{"n_layer": 15, "n_kv_head": 3, "head_dim": 64, "vocab_size": 900, "attn_scale": 0.125, "bias": "none", "init": "uniform", "init_std_o": 0.0338, "lr": 0.00504}
Each number is 500 + 40 x the weight over its row's rms, rounded and kept within 0 to 999. Layers, rows and columns count from 0. Numbers have three digits each. The size before them is the row's rms in percent of the matrix's.

# layer 8 MLP down (transposed), 512x192, rms 0.178, rows 286-379, columns 0-47
101:472457498540496525495515521395485427467500477497544477462531512440537507527587514427458495530517493597430574539475545484542534497471456432494442
098:454551550499490431504530551463464545492467505501473505415550522540502530496467468484479417462485474482414538459496457509552482558446491487500571
101:475486428517514496580476538505468496562475537460542524478539535511478505530520509479438514541444456537461584509542502537584530553507516466441537
089:572472353400546500501498481502611486550509481481503542500487490485548465473525502498579500492527569501558529523477516523534450471483542512443546
099:555489509452510519537502506490534458453531583462536442458460475456519494440535451485519487508550484487489468474464454511477444498541461507476393
099:506513557487589541431456549488558471488365540516508503497575490451462507511475506423480429565496484471425531481531468502522552580515448495440540
099:555551518518535532516509486426501545466503433474550483503412546539457490473510499504479486527513514484504472547412511485434563587440517509532475
102:506393489515486510452488578507440480474485529586453481506515524541537479475428537527470531486505547513550499554438509538433522443433405550493524
102:552553527490509563495519554546477436497462494500500522519581475525511559490482504407481543439483415540495480402517562503513453438472493524508490
102:465447581463465538567473517484458552468477493562481445502522516483582514432554507457538436512505577474456539456543522520502514531423496558561490
097:407528476484502437518503471583504504496524468525498531492509490496507484524568550469496529410565461451506579515469452453516459490486475498486521
101:573470411442447460568530567555472537525515469420482565471517508470527451449533491510471509544486463485483547456519507598465524475497562497510453
102:526539431493556527476509519543597545552579445429426468545525537527487449463500508500488493448509543547496492512498433525548522458522475584545452
099:525498522469497482546478507532509526398457518563490522491511491540521499539495486518452518461565446568441472473546404450538529537540484505444552
094:579454495526445533516494474504504487508487510440524627490507483534448517576487543509523476477478556500508545529435459442471481453476518456524491
106:409510443536496554569500440472507425550415521544493543465450542531461449534401507497493519462540494438568472463473446495542449514510516456510491
106:432563436441591502503474457526453515510513502522458464522433539438587506520448499515540458491471551507572527462543463453536501484492511481480518
100:525479523489478590521490586478576536537490532503424445459503463460534485438448523482531485513472534497421458526523506398477571562515474500419467
103:529501464523501511478571515543516520527555580558424487470485456460475461486514510501543526446475446516527484504576479442518534469520578517490465
101:519563517472556507497478489453431514437462476487509517520515462462519491504448482584539478494447496498561497610509481503505449436475478485517638
099:539505519522562576582539491518512510497474472568516468505520446458453485494558499477480542584514514522493561542497481452447499467409477534573495
099:432441487506425502460481505477463468435416506477523496498532514514542512452479455522534521470509527518522523452471526494469595475495503552491409
092:480526465492546525524531407539495458513448539513487511518537569520509477518512469498517456507511474566461517493544474483474543523513437529567510
101:501538411565464464500496505549482439563550516500483560408488499500496471464527562502504496467423478503472450505486511476412512548499505591518497
101:547511586561507438462498537542508526591517523537495510508582412505515482473479529552469524545480496520488567450456450542527570514523534533457460
093:555486424558514506501489440507525499473502494478442452543450475493497475509503491540495475460475481414494515522498547537522479507456552565568424
097:501561534495561576514483539471483476510488456583508491579496528435486498539553451427492505503520533540493469483564453461501415441490482475528531
100:502550536471501449515563488525539499537460485478525452450543439479455489512501491466569481486570476438556481493506502507558452509516523480517426
105:434581446538518508436484480526412567534441514471561451511488452494538529516495487494453514488535531550527469508524423521510552572523565462532470
097:502486471436527515469528476490491467471413537489485488548531538575585434502553522446532501551472531546562442493556511466508491562524544527504501
097:572526542431467498569513516516541491507450538504460518488481436521479482518425488535496522428548453529499475559541407593544463520493552488471430
100:455549475459498585486520572509553509471440562517468448529484500547481495542529487544493463494513497471548506474509571540457512556505471461538502
099:517443488521532508500511530500512492517408480438529501446559488511488496462449489463462566492472481480467559456477523542510470424386491476522480
090:457472448506406553474485449517549526481460465443513505467436432488582445535498542509457533437507488561526457495485523472490538473527469521473444
096:474492503507460434503568566477533487520510402550513468544498490450513467520484532551497492495504563475502433495457502452428454490503524494529501
095:472475498512490505524579454545507501570500556482484491456514502503467470492484477559439491431487545527550536500438487521581401418514524572497468
102:444547448601508516509446475547526510466508487475560493540526454449468474503567515421520519421511483453536483542480500524477559456460433550509527
109:523519381545482497487416481531502477533546381469509463527529437481492500525512519509444512520523472499490430482524486507494456490448477474532466
099:470556531548494520498470460489509515547485478536474512473509596486533455482450490453483507507527532491467485553476534637493540461481495496518415
096:471519450598508494469516492474511454606455576574466443532484538489516470522484478536469448515505566493526508509525514447436525513448512415486533
080:488470480518530438538478559505491521511511573501543544427469504534512565479523521536509474530511509484429502540586463489522528518451433464499490
100:467538544518483536469540542511426559504508502511497469482542527503493478494548550622502444437480494435358436501527500511473493543505516493505524
099:406516405484440515412475553534444559504479461498422487491462507479506486493510566554516487492554505477464470504494458516508425477497550457473525
096:492489510460472499472566484526460506482569518623501532494483486454529470452471554489491488496373492460493497507505516544535508528437445462489489
096:559458505497438509432508557444481560514482497522458538492444493496501499432492495555518528466532547469514466459521429549544569569567489527432520
098:477455443447484503522516512504507533488469527552486416529557543428468444458565497504520478471431532495492523478481521528532464497538439560489476
098:464450533447453517497484454489441520465544495543413526448487482477465533473435504492482438463549498457462474392454515528476460351528501462496504
096:457503476529495506504481557524537517467590578572566486538501482499521458510477525537459518522447487486666490466426510487538531494387482503467455
096:482520440458565540478515444637506470515517487510481540480496457412443470503546469529475568443549525478485572433488568520523555525554499467467525
103:485472453500510471512505473477472530490419565520570504519521538589500501487555523516572492474513521494468503466529510482493503550530471494457502
098:485485521481506552510572476564448469548456532448582488559534513509536474478508529501462538425493506540490594528445446523549464478580498504592446
099:494563478536530469477535497462527495486508537502538511453623519470542543507491491555544488523439463494494500539528495504534555501547496532560499
093:470451528460464447527562513521500503522466496452459527435437535536464581607472421482554515548501470532480503514524463521488518459469538543531534
095:548548486514527478525500461484551502498483414454499427494478510512521454509536455454486453445445599468553531480516437529543502485594474502486465
101:499493476468533503506511455544478495458461465511517490470409561498432516511492456569591518510442473477381526509546526462483480476458463485559528
103:531496476505475480581550583485488459485466468504480489442507572459441523442490492501542459514541484467483455490631504518501526440465480518531513
094:516513512518503443522505544431424495536490499467498456485481482494547464537491539475553532410475518536505483490501522455491510566536469507512492
095:456468513457516537492572532445466459526556534465493458485520514594548540480488487617476500497506444595528549490532474444456474551521598529498501
093:460474476507455471525550536525491514554504509490519501415545451505491518510573461462439473549505483500541498521486510422529458464414439499556514
091:470521555535519439547507539554510498535455486500402504549565469507471491538545454466399526450508451462545568511466482534476517492492545562485573
103:528459527473471480482486475555513457460544577505512533514464487561488554469589511500466478484515414442484551549545532537509477421457466435569578
105:523499443497485541421476577474427501435496559492526517468520506515416548522476543464458444573429504532496512479383485475476504515482445439547520
098:462576513518537488470494558487483525484454513523598481527542509523490564367563517547462504467499506504504543520420507574472522440527481458543459
098:550564546562530508535516558518486437521465473513547476498506462508519521497569497491530494482517467572545522498484495497492449493478421540493450
099:505508426497502461531561513447509528483456492432488499540552504543534555490504410451449546517466489452478455466496517458528456501544520504513441
103:469470482541547430444427510487465439509541553514534446542443502427483560456464460448451519511492477478506453519489527474510430504543566465483501
097:545470599479558525478483428469464505520498558431476460519493525547515476524483471509480521551482574514465537516470509528485527492447474463482547
101:567506454501540515493522428535533487499452567538550511502507481470466498473517484459546478539456496610501567478461524495500436520521463453552436
098:467534439521547487527491408486418398535479536502412493523439562503514513576485451464465505429560475496526536496529490495507492470518524513503492
098:444476472498500491453543505546475474425473488494504472497538545557535455515496522457529502468443409476534572505500587534525543554436515482527489
095:467451402490525486548526524491430511513504411474600521506496519489579477465497481475547485472570582474424479510492519471503545509550450492474490
090:530521450551477505482517401519505529537564556503522486556522453510532453536523484501511515424512485537517569462504491514454444452526516469546440
102:596541556451500567517482559460542487549489452503533442512517510459475497470482530414488545456504456517494515564495577526477479460536502530518442
102:478473449461508506477501535491439498477420577500457491482563500523493520512509453501471545539492460486491530504487471502550492558543457498546517
102:507497505507516492434417464518475466581541555493500583522549445532492485495573520515508438557470533461514498489504534413501557554524439537476515
095:482566481456468551537475497503510495467504479497484525470532577498526528526474510490618486521562617563548428575574464535539485476543466496450508
097:568452578491486561612472478546528488482524529500460501492477455500506476487522506550547400519468596560448454503502513488457532441536492533442457
100:551513575583505461535592444480481482542436553452501544415464461559534471451444520533483483472464464494458456546497491433507501514486502476509488
099:483538537485514470482539530469474531505497450502467463499455493545512461470470441469504503557538499497461493401492600499514512551544491445530483
102:473498527481445440569487471503459441517500459522531509549524456527495493475469445491413460547473469486586526481445545466488528473510494530410522
098:460504609519483507594482460510477521478587471474495516532452579503518466452518513499540483534506514547480510448548514539443506460507473487520557
107:431500491534462516476507500410538460454490553595540469487539494438478480442476527527515476473538503461451491583532481475582500492556577499514467
094:484459579500508505387485533469441537519443526502444545441472525519451484453504478569497581510558426511449541478491482584549504487561547517461499
106:493510525442520458466471468518559462535463442547489530498561522512482478510461566506480434549477438563519498542534570515476532482513462417539532
098:543514499500478470475435449550474509485523580473399458562480526550546486486442453511501490490569514477463524491526537488524504468483506523489543
093:503509579491515490447433519572532398578500522482490479532456475549463488471491531475524544483495442487489579547516442557530492453485506478491478
102:608440499529581532487586524533517525457441493499543499532464526508581549478512491455500538462518512491477528503448413512512546461543562460505435
099:450514466496470429466552523455543511574510458534445431511464521491553493531526562419524518458484492515486464477494494409533529478515497462507513
099:499459500541419516462535581515438543484498451505545509488542496486460550467438446507448461534471503509441499544474544522578495552537533517505402
100:536513499453424505503515555494462502510468495456490492503491551485493521487457533448522532501503470495561490449487562448524469488483517476454485
107:491522574526557465520539477494472477585526453533459485489536545439448528612518534408469563502475559490519482584547488468479490436529550486489526
101:506482535554485583454507522472419520489531553507515491496470526511492482532457516487484589556512560430473534518495464543487497493494490525470521
095:580512514447498532505514491415487566554498500497496557516516392573503453461539555456550434576530510485540517523509436514531523483458522489525508
098:459418534484452571491502450507547505489517482477525540561628515432500534467463526559471496540455487526506475452528473523540507448495528503510495
# layer 8 MLP gate, 512x192, rms 0.187, rows 287-380, columns 0-47
099:439514438439574505529542470521523502485496510566483513466452489533506495532476476525507510488438574459526545508518438474470532501508499483476436
097:457463475529508515444537496528499489466513510406418499493517478597518465528452525514534428505539476575497396438510488484448529474443452551548408
098:479434425449487541502522516510520534543457521545514497458475547515538559462481518478532456518544571558493533461528453504472471511493529583478501
112:496444484514468445457482545407536495515505456518489553507546506557482496564487638446562533500513477457430471521484556481457476514531444501500554
097:422547457506489538510465464524598487428413506506478542507568489507485560504428460421571502452464471556472475449502449522511528576459482500521499
095:593459502445477493572437613510573507444503514529458475483522473437435538535488499525469572450437550467482446571454497576550468467528517521454558
093:526549602483547488487585497517432472477569544551558539571474529503530542537537537489466484469498476475490522438581531537531543497508506479449541
099:494558541497498540433534527434527483461525479476509546521442505510531479531450608515466499515566387523483434517510516498424501511607589527489604
100:396467524476474488495504481478550453511500487458460530453466505475494518548426500589479483498493534426461533494520488462488485402450521573443440
094:478468505487452476529524451524524530477586382513523512517517508452491499560477499507530530483573490485492562507475503542500484486558490351529442
104:410443522515554418541506510417515522480490506523503442498451546531493500531456544479560528506584507531519413551525484516505477491414457505460518
101:512514519594494561550497464517548483517538410397464451474489482511458495466513531526526499550530557562507453524528494531553430540526463449531511
097:521451558463504507442495492568484553527546486484472496540503477451463477531557528515478483473421550510496506498534505526554532551586519583496536
096:559487546406488516541540432511522472559574491589543558586466473475498508459525495416491491498483454488526533508525488451514532416513472647542518
102:530495547504467453475489532525444560451420484542474447511428566517554459495499454512484450459491524506441510517588533494549460555521446451516440
092:538513444519536534449565500423493479501548490551433477467470484587532452494555505510568538623455522505519481493474589514495535507521522489560474
100:520532438463588564497415579480497519513509607452447433500510458510471524495460450524493472450505430498502507462465537538476538500476478483490470
102:492470484514548527458423434519523440511503487541529539523508522523488451499565523488548501559532447515477503534509471495481430552476448521470501
098:510430528542463477486493576506438467505473454479465478463511451530432457496570469486584451525429537527524579487541417457505456516469515496484546
099:435477486519507436433504469446508442444543456553498513584507463542485499498538511545509505481425508497502514478506427457497517531557554522455469
092:483495451533509555483500438481526476454489511470475535454449492482558383446508573516547474462553561610435519499501502493512535582509543538450533
097:471538494526504522485435495496516530509511482500448494539516521505423559549518491457498469552487493520477491443530449550606562525460549498528432
100:464491471510571469411507520495526567470544548499507520519447584487570474540465485445491434516526464482456558451438437462470518531431487537573524
104:453502522487500451451433423447536445498503545485413465433504531490460513453501526493530462532523524489480505460497531573449519530570509502520504
096:535531531497425542504523478529440539476527503458517510475504523541519503469548469482529464498471465543481504537549521525531480512553495490591474
101:510510537438519488515567515449548482458483523494497482559381485495503481454498485516487449452491405526471500522464497473510575484503471472501508
101:452510486513427378483494552491512524492483522506514557480422492449515450515517469559522484470572542582555470553510556500444522489511510572525484
103:556546541496579478483421445554528500514481456491483503532468572517526573571537491496537588448527585517387504518657512456580484501530473460507431
102:536425510494536427462488482529485531496484484422545515454487520449491456522489532494531502519507590552511488504574508548481494506454496522546545
098:503538450498469520428516463547533523536457462527455494443561457454424484524463422452467478482485499441431497492554474548506534545463582464512498
100:459445504450542504492507477509405541500538515493568507511468492492506533526500526510539544491498436495416486556523583493452546554558546608535470
095:503470554481518513473440489566502523521503480469572512534475471521514482529476480493510557436528527476510456496478497510542545458538536451512465
097:488478500565490472481521524483490485505538491476519540489527572504505599506476510505482450535491513479511540488467493522470475552489551503492535
101:461461535436487501501548510460521429474518521466459449530511539501505481542431495504482498502504446463568483485508515455465503465564510557443468
090:429481437519515497452486512474577460460554495526512591519546554543468530483582478530500437463486470462575466444498481464467406524484518498477531
092:444470509474475516445450503450505431550513522479436542477510507496473538464475484469577456514489494455487507620552491496501566555494463563507495
103:559516482508405481524466523478491568537493541548525486512493508549534483491504561405484431506522529513464504513489414506425462527489499508462503
100:460510487485512519469459478484470558526448524520491460468571523490470471465470445484497559459450487432456535480533541535512472506465522477492445
101:509494508388480607495482543540528526547474483510509561467502476567437515494498453552500497520489438539499454496496490516487454571493463549522541
104:489486510482451508435492494529590523500450473501491508484490556521454462460460491492466507491431593487491461534401480533593519500498542531520469
092:482529454477570578519497493477528533525554460564518471506477498500453523494462463410523495487531542424484519463562509519517486618539427527543520
102:454459501483498537512472441414536496555439529489455550492528477459545514517544527456492486429447543482524458514465508503508440530549470469471448
101:458525497489490489517493484488476484511498477512476419490451503522479517497470513505528498424551455577494522442613504478559534447527548503448527
095:503457532489452478562525592497441513501479540585563472475539549495488504477541520496476522529459507566513534516473580464503427403548505489557534
097:448462460515517510486516471452492475526500463470493580470439484500464527487484484523515544488438532469573451515480536499466482529466461493475480
098:575513462524434521497521557488467519487455530422538476483479521454460455482532440510553492398478529455489591464489538525522387447520478454467431
108:420418512443518474459536471502508537480456474541502486463490517546530516482511548501476506483531427487438457496480506459395468532573480516534464
099:519449461522486534477510438550476457517421526488482582514500554555546516479514486459510542496427437516541521455559490429491532579488525551488542
102:459470438445527561517451470445556499549473458429497584464497477508439451461432537487494488490589526485550509516484455540506554488371564497551488
095:495523529512469452493453498513480542559471458554499503445490546490445534492518573425524516531454479519502495517519532600464436519510575507535432
097:538460577573460512454548484551585496473509582540517489543473453500464513488481464481507513470514562439501532476507531587525463495511497455491469
096:483574525482474547572498492515531455441438587557544422530529504537428538543493561531497411525588499486514566553487518457500498511538407496500509
101:487515465547514556554494513532480596492515526552543506465567482423511462487537459537540485473517485538541464480505405561485419506455498544493495
099:489514473580453437375531480496526507483568485504567536519537472493506513499584518485546459551424562494512450534462515483516457468513522541573490
106:450457408522480583499502469481546434468511536509525455526441462544512546478465509459470551498535492482492474522459520474515529530503463518528441
093:466465489505457501580518566487495550515457569395482557567549471480479493507486471460462429510473536484451498474541460607532469500586508539528452
102:488519482469421496518481512464483421516569536530396452567474511426534553524500459512481505462455526545543452562444549493579520511481487583523502
098:521491452525474413512482516496451526603442513455470471516520521568450550497508477528536530515509471481587523534487467492557464565503492520468460
101:464553408502472435575499453477476522481442471488483477517517595551504411500534496486486461527591527452482516526462572491437422494556475516473457
100:455460489511522492454523425488521598481562471576441474553462526467569485500470471455518473470484462449503501455538529463482509499479532572558546
099:439556451464442450468544472433565583482476520452503465451546464459470510585496450514490542445469475576525577499516516485506486544506467487590551
094:495436485489514562515523507512500571535522553461545525409546504643448453437420450501587489441477513482573519569573544479552523480453537452486495
105:516438547511530521512450494534511521477441506527474498516508528556520525509497577473508639603516536488527484492493514531394479513508514440512473
104:482466508475543503521534564570518463490440502461554480482436491570532501477453491430498459533452564474509472501524491523451379516541489523506502
098:491550480428529496415532501543515481529466526465439464448479479501482544464488485487535548490585484524503458509475506502552532527582547473482475
089:553502538511502491481534544407448502490493464549549551447471552511484474522554431487503531520509510528520557432450532463486549487499587429473487
100:515474515483523512451510461478529542481525547518504458525433467529557536551512459440510483521507558524494573548517516480489462500515519496489477
106:511504443488597523465450510444494539461444591519526432521477527475489519512549484551512513547545437513496494441543547558440528525501539480484468
095:481495477498570494475478411543476473458466564466398491459535521469616568523434505466504465527528485512483549477526529513512453563525478456513426
097:513545465443493489519517454447546459524555481420528484424513488535380535508539519537529492448520487491413429421606496455548485471461535498502509
089:420521543508426464499429537504525497582457515510521515465552546458511593531525519626481451489505542554469555549462518530541514464426482533561486
100:531536481475529434461524473526517528395482481396519482513505486559466462516511471457543517536535557524544450427532445512500458399554556444428537
096:568540517517475452482508470528537519533589512497459489462454497517574484517501499486421475450483510500451508567505503528542627515476531503502471
092:488468419513465505469586481532528506499525494526469510473540579546436498520529481540468525512504524498511449501510441481537432434509506579487546
102:507454580541536469494630531494595506548513552480527469504460458545458531524528474447509564581487534526507515428476464469488552430488508536577531
097:505458430468412560512473461529468473549527532432477508474499508580492528466445507506494443503449524581468501486493396531526490418542551453456531
108:486580534522481571464530511462498504475487500539462510467479515491462482535567553484511456474560432469600575512442575454498517423489586511472522
101:499517514448490493412556481456484497522476443406604561502569529551463462506414466487464465474536622522561481526497535549487474462512474486502498
094:481546482468453485542524521437492520520541411433476503510452531561534511517482515582459447469457492529532465539480440534534448492550610514437502
103:438469537459507567555465562489538527489533528492425534543531528535527522487532545514479466450478565531561464557470547514515454461531523541548516
103:424542484518477504536555500476446538535462515565524559444533566526562492498592542517455490496560488546533558464474441534450510512555513573468472
100:447545502483500498548506483478525522554491432547472569494481470512397513453543512537490551477473490509492447460425500547522472465486486440470537
100:530497435514522526483521451571535564510498492445462477526478457492523517502552491552439444454518516508442511468547480561515452510458463521494461
101:489493516489483512406503477470521475470441493453438469504497489551527546419520480573490485489533486524470592409482502406448545567544571540477533
087:462491480491488459500484539533453480489475553502550564457646525536477456530523466537531433482459508516468528528469470495555482463568529520495469
103:556580520518513463453474496500518474516587492451421491468517472474529452546516509489482487574472474487514532552521501522520492496507563437521445
096:434501460539452483449514475464504520434488416423455426489505481493475486497534540553431540475577504484644521501490528492502501497513452560491455
097:502485469565473476521523514461562485520400475494551464457514485548536439468492432501556544530550445501480509493515508493498447543472526484493541
104:496502479497488498503454459428483479542520424512469520461513540466484471507496546575473498470434538499447475556523518470474511552544541507496539
100:475500486530518438529474503457554490510481504477511516528526538545545463483433468473549524480496486555534511503546479411499572543512547551459460
103:465479476478510485373439548491503503549552443410433508422579558468473416527495509505532505502491471436527512518526532517485490578495465496500522
100:444503514463500470464480458482460608500516445505547487476482580475490525477490488481505469509544521452451485444593426503578469431460473507510501
094:557511524423561453537531530467469516463489476456458529488472433482523463520517448511543540546516453496448545475550507453552499530457529500432477
097:579523480431446485463460508545482496523563512496475510441489419461500538541477493566478482524500584471485477540459478529514446407456481483546465
# layer 8 MLP up, 512x192, rms 0.191, rows 287-380, columns 0-47
097:482495569504525518508492455495521518484496535435581502568490404470471560497459491476477527544447501492475516469474455504501525512515489549506518
097:514458567548462487500593454509490450518466490536488478483482550492459548541468524468511481520575499556476484582579503530502479469540483525484511
091:539535534558523489510468472510502454520462514506481446547510492439512542506460508626475469480481508502441536479504459504525597493452548501438527
099:491484452549485477468591479511573396568513509438455505370459561482479535514464423483491503515512462402467522476456507504442534478519480499509453
098:510528534425559521486531527455520454473428426521477484515444456529472494587529408543542508502536479521496511535482528575538391580411490506541516
092:491517487489540479355487507465516436483530483475515485489523572468589551503566506561501473382508538529431532495463507473472464528553456480593526
098:510535555501551545481575496518542461578514485481569469468492481493541448592469490437465445477484471476535492492499495412536478540498480464546505
100:425609577560543453472519542481531473556505508518531506515512499406510522506481459504488478548528493470526488565532552507552471511604593494506518
108:526440530490562565531473541486481477545500460453477529507495457491492545405528491575513461458534529419454550456445580453522515472436503503423496
100:535491580498571579554463481434517495462432474407465458485450445493475487494509524529450509417495489522423463499464513537518508479487528517478506
101:447552479481596505560477485499475514539509487557522458484559522527558601473453495508522562470547543518462444402525508443539498489453518538474585
101:544488525563528469485460542546536544446473430478508475527528519575398466517510578561516471503532526556543523509489523613504437503466432459471599
096:429430478543532554541495523496496462542421530533596503498535462541524452481417506430490588473480536512477522497527470525469501511539497507478498
095:547535606441582474481498468550566469500549467534552467528506521502528527482434576392516464420504489475483444476532485518532496489552428517522603
103:547516523471540473585496576485539530525483493511493494518437500436543456476558469507484460483506500520542500445510471497557514485473480531462433
111:431488480565520448469510557469483512447409446452542517575454493502510492513486436506511486510470508489539527476496490559591476553468514459466542
098:480474462508540513526460552520452512599482536468593431415503454522475557518476552459501485403536513520529487441548521511514521516476524480474460
102:445503484502530514534419482568590530416444468455548503486494535455463483511471596544491500517551467532414591464477469530500474552473541392478435
096:504564570445471548486555401566589499521495511459505585504515537467448493429437527537410473463463485498431514449527490548502550455505472444484476
098:407509544520536476493516558484483448472485499495444491540550532507469471434496489465466504596502509541532507448504527528494513504477508478478538
102:451525519495483412512489507502574532477523496527550460563548560462508500497490543500547455547436471439509505547512435476548504421528533455499501
099:427492427531454486553447506462506556496482419499529502466495490498543465510539522560468554548496535491460462490444496505537509476470531440556504
104:484469507477536478502540555535443524425483481476475584498531450431558538552541465488508467489499514537482479510518523605484450527568518412476518
099:458465552459529445541544532512511538579544522511454486505431509435425538458509524466582462548517539514549490448522540585520521509459520477496510
096:514415457466416530552503510399499481500505491490486535500538495513512482464567476565487462560454501528474481534476613556504457561512466501481545
098:529496472517477510504532463449579504483558575528493482435594516574522447578478499496518477491534457529466491457494518496417410466547574497454512
100:459540517546493450493512466484473484507434465473503456445525485527438558531489482460588456546450489506545550502458434459403480491570489508493519
105:569470391522504453541520419529554563545575531478561505475511503501545498507522476369443554436471545549533536495516497486484546474526513545424462
098:483530524511543481608497476556468478452457509468579494537488461469458463577514489526489542488471484586534496426489433473497517517566460500470511
102:505487533458508496476527519538432443465500496483492471493516512507496533483551561504434458500481507499455446507487467426520523488561462573533468
103:499571443521508418489489467425483547537513523493534512482513464498509501420481495441466496559517501477519481504447475536454466511514509506527489
098:540500415450507490504492444455575521438538514449545482500513501477452518441424620509494504481455462520498514466569509551481474576478480533448582
100:504465575496555544530450528460511506559488497518514523554575511479507488563480444446581485399514538538516481534527426522578478423466488446511465
107:471483495488503530482494483495530465517601514525588495514493516464513530491446549526528554496482488467476480506575519478461509463499424486458554
097:542530565514559477527484418504502521558489485471534523464474426504522542513482510493464552517479564532558423461510505499589526580560501460491447
104:492532479538463447545492461494501433485486444489514473516441563468519491438488483500460467466500437466471545495544509520453470460550568464563487
105:541546556473543501412541512527582456530471418529450477487543487451503527553514506502519514457536418508533508529562506502486575472536495575524514
101:472494512532564550514512482491493520526515485444474479508500549449476482431468492438480532546561528463497513521499543434541512493536462495490483
099:412474504455525589486570541519515481493470591454558537548552572443622514465507503567465524558553576490486591499460446488493453487559460532546490
095:502492503585595496500530451482491442495560470526534548504557510499436482509474496437478410458525540548524521425470544485422503458518558472480522
098:532566538504505459561431464446521532447499525527477512523512542562495480492467539473472463457429493559441504490473398528544514459533454520572530
104:489497531446526522483474447458447567528507524550504498557457536496506487474543465504560536488414519536543510503478529538535507458476505482462519
099:555495510554447505505492478484427539496504543522492422562448539563453568437477547544516482556522529489461505462494532447586460491481458469496447
099:543537493493523543390482462479513499531460515415486558515462446510493431525485507528481460474465500504542466430542466513450532577466457425465382
102:495562474554463530559500518549519534524459539561531526568556486400538453581503489476499535509454425465474547475433462525533538488522457495504527
098:476497592522545551494470466480455469453479524529433481509562467505490561481533529486458500439525469522416461492479410487505570507478521574573464
103:469496555425494462562455460544431532518451498571495523536568577436469508525454496483476515478520539536543457481579416485483515508565523505502590
100:487557562550491488510483465434504492565526465557519467542453439551483427593475566469496459532508550455525469489546478570485439544511503476436462
104:484510511506462419520445439504454520480470546506474567467495527431534571478495468563512441554508552522466527498548555488512528494527452553483456
093:455495548423589488445483504566468565492532463554511467474440431407457516458459446559456452527535475485461569468587540484498550545444516499534463
103:517549527463547509484460486523468438519472485516505483483447532456501462519474508449485557503511505446559470516469506526530572462476402469524469
088:566455545488430575531526478491565482529466503429557552548460542513527471483567561474446424489433524479529502444532483546483447451513503475538467
094:512429537462519451482524581554454414534503461516510490524472505551521554501495522483484512522488465485483446492563507507438442470575462466509472
104:556507446539545481487457546553511484569515453467465554470552474527462490534484438456459517510447575449481485511487514469482456484509468532447566
094:502524454511525514550542491563482492465554477504509538450462546464487530446515523503478524515518552473532535501576515457452467484405532492457463
093:464562464495512533535552489408526478484508487482485514520452491555466532521542477471470445570567494567483524542517466546492441548594520555513541
096:474521453582446476459532546503535519575502432522454460454462448524481528518463553445545515471596535488591493511469542483486590513497486520525507
088:580493455473517551443489516490543497490499549478447508485446498484495494558475500522550536428508556435451470456548503527550489460528563496541504
098:529447416492564514522475462490510482484530485493480556510523478562546538445466573493518538481574491526432448491551520485499404573483488488525472
106:422515507538519498494519540493484548540438495528524434452448483549452518496563450504616505448492499522458450485497454515418472510487472475490479
104:530487436464554486467475476487491505480439531507504453573477501497542539453445558433537438548408475484455515479499488477463465529471504519459461
098:481569574511471497425490487563397589500480463506491544468525585500555472464545470476477493393464514482572570477537570495526603529440508501512539
102:461459526550420497458460444496478560489476542508538553528476484515495485474540491498496485572514553482500452427441436527467443464591491511461505
103:446484450474520485452467555525461514549522524419461444514479533455466502512501441551526444500582477541503565464484502449501516467477576504408492
102:472553484478569530468417495480516576463478414454458491550424514546508500469399550447462497535557478514521497540473449501465466400536516562483479
089:587506505556454559480530491455456590537573490569465499527498484537532528457573465405485466490475491551486503515509474499457506518543630549586463
096:548449574554519457529401491556562447551451439490441507471525554526461460542516503455564531498505479486490528477482507492514543544438500520517516
102:480506487504493439466544435563496500525482495538453493440538463510532454517497456414463485478450496529491447467460517570581420481477556545520488
093:510478501479512535512548579497509522537536537566559570559399458546506514531454568553474522548477518560527474475450464493515519546527483518484526
103:528578511518485528489416509555540513478486557561555527498516447459471517517532415540486527525533466523543563521504504563502428471540451494546493
090:528449516496512487478512518437503556541543499445415520587474490582540430481499518526552483542515465550490479460497489485460489565412490528489516
103:588476493538595458473525441467484566483511500463447601497422491492441549434515541460505589519549524499535501529480508535500501436553517478484533
105:498452403500537504434507553550538456485392456492458494552562479530489542508535566446469528568518493515491529503511534501497512465468547508509547
090:519519500516504516548522538505459539467457548508516512452501442569479545480501527483474465441476503478549508473568572461439484560480476480495537
095:496495521511500539452483539492517492491503503460447482456514529447453533505482542555514480579485442418448461508476538494489498518517500458527559
093:523583501498488506552521551552509479566487498453507508427482506437545514538381475593532525463489491505552526568516504500523522461534453532476550
100:450491550524511527453495554489439483473503496571449498531441578427461528489519541531482505465503502472551609523402541427496513469527500515483553
104:492523514500463532543503543511523521520441557507510442522514463554536551496499440473500449446541511489544514534568500466510546481502531500447495
100:516580521501481471480463525422497567471453574572486429453537491459506509550522492482554514521439438485522470469446513478497461555525445437461473
101:552516502447527501485475550522572503492542524474537476437494560494542547479471593515488487505518517477524470451441496531510444492498489497492512
108:486549517502478520557486470577453535484471536488521463578437525474484439469491510415495568479469491496524471493527591458566485533515482506559452
097:505532557490442485506485475507530483442561550515559572497474514489503454466491487478468439546510487594569451480502447515523472501524458508477483
097:512439457488495468461461486479485457523499445400467549493543502501545508572534489547500530509504467458447463537523448547499516513398465578420435
100:486498518442522523539507548504449503555428509559509539486532564463542539512503507436441505467460509422552499497472555451457499358519522432494544
084:493488554383544503463570512544521517473450430480581485493477518544447547383597507452483466513489494546576468432521509542459482476491468510510490
102:406471518526535453573568520488560511489482481539484524457547430441492552526548546577567513545488512494512483447553552476436485527520469512512509
102:469483431508410584450558474522549531538511554515580536470482505515540491509529461489536545532481541457448512534527486430491504467553531566538527
103:497541510542516489481580541505505456482470523559520546449557479485529477444501557507537556467501511496543566465516460550486420499444477440504503
109:457473470484460471510469539480469448493474461524516428421524445477517414489471523537464486444529466495495509531495493479422533507541580498480556
104:420502541476488428478585439440479498525465498517482520488522461485482551500518528515505480544474441529526515541571543570501549490514504497460450
105:476483441433551457489500541475534476506514492518491515525496454499569557533451496485501523508509550434505510520498475434476541492476542503498476
097:401501622495469466479515445530496527418517496517460504408438522513445533503518524447432473507535474481471425548514514489554519505498507484478523
100:480506434549473484569554520523507495552508485485478411481507531534455448474475568529500456534529545444576475515432414498562477576520522423509462
102:538495480492531519535502488572503463498547619473496458499575516507532504505483516452410394466545518487519477539457501454502507495480459520435401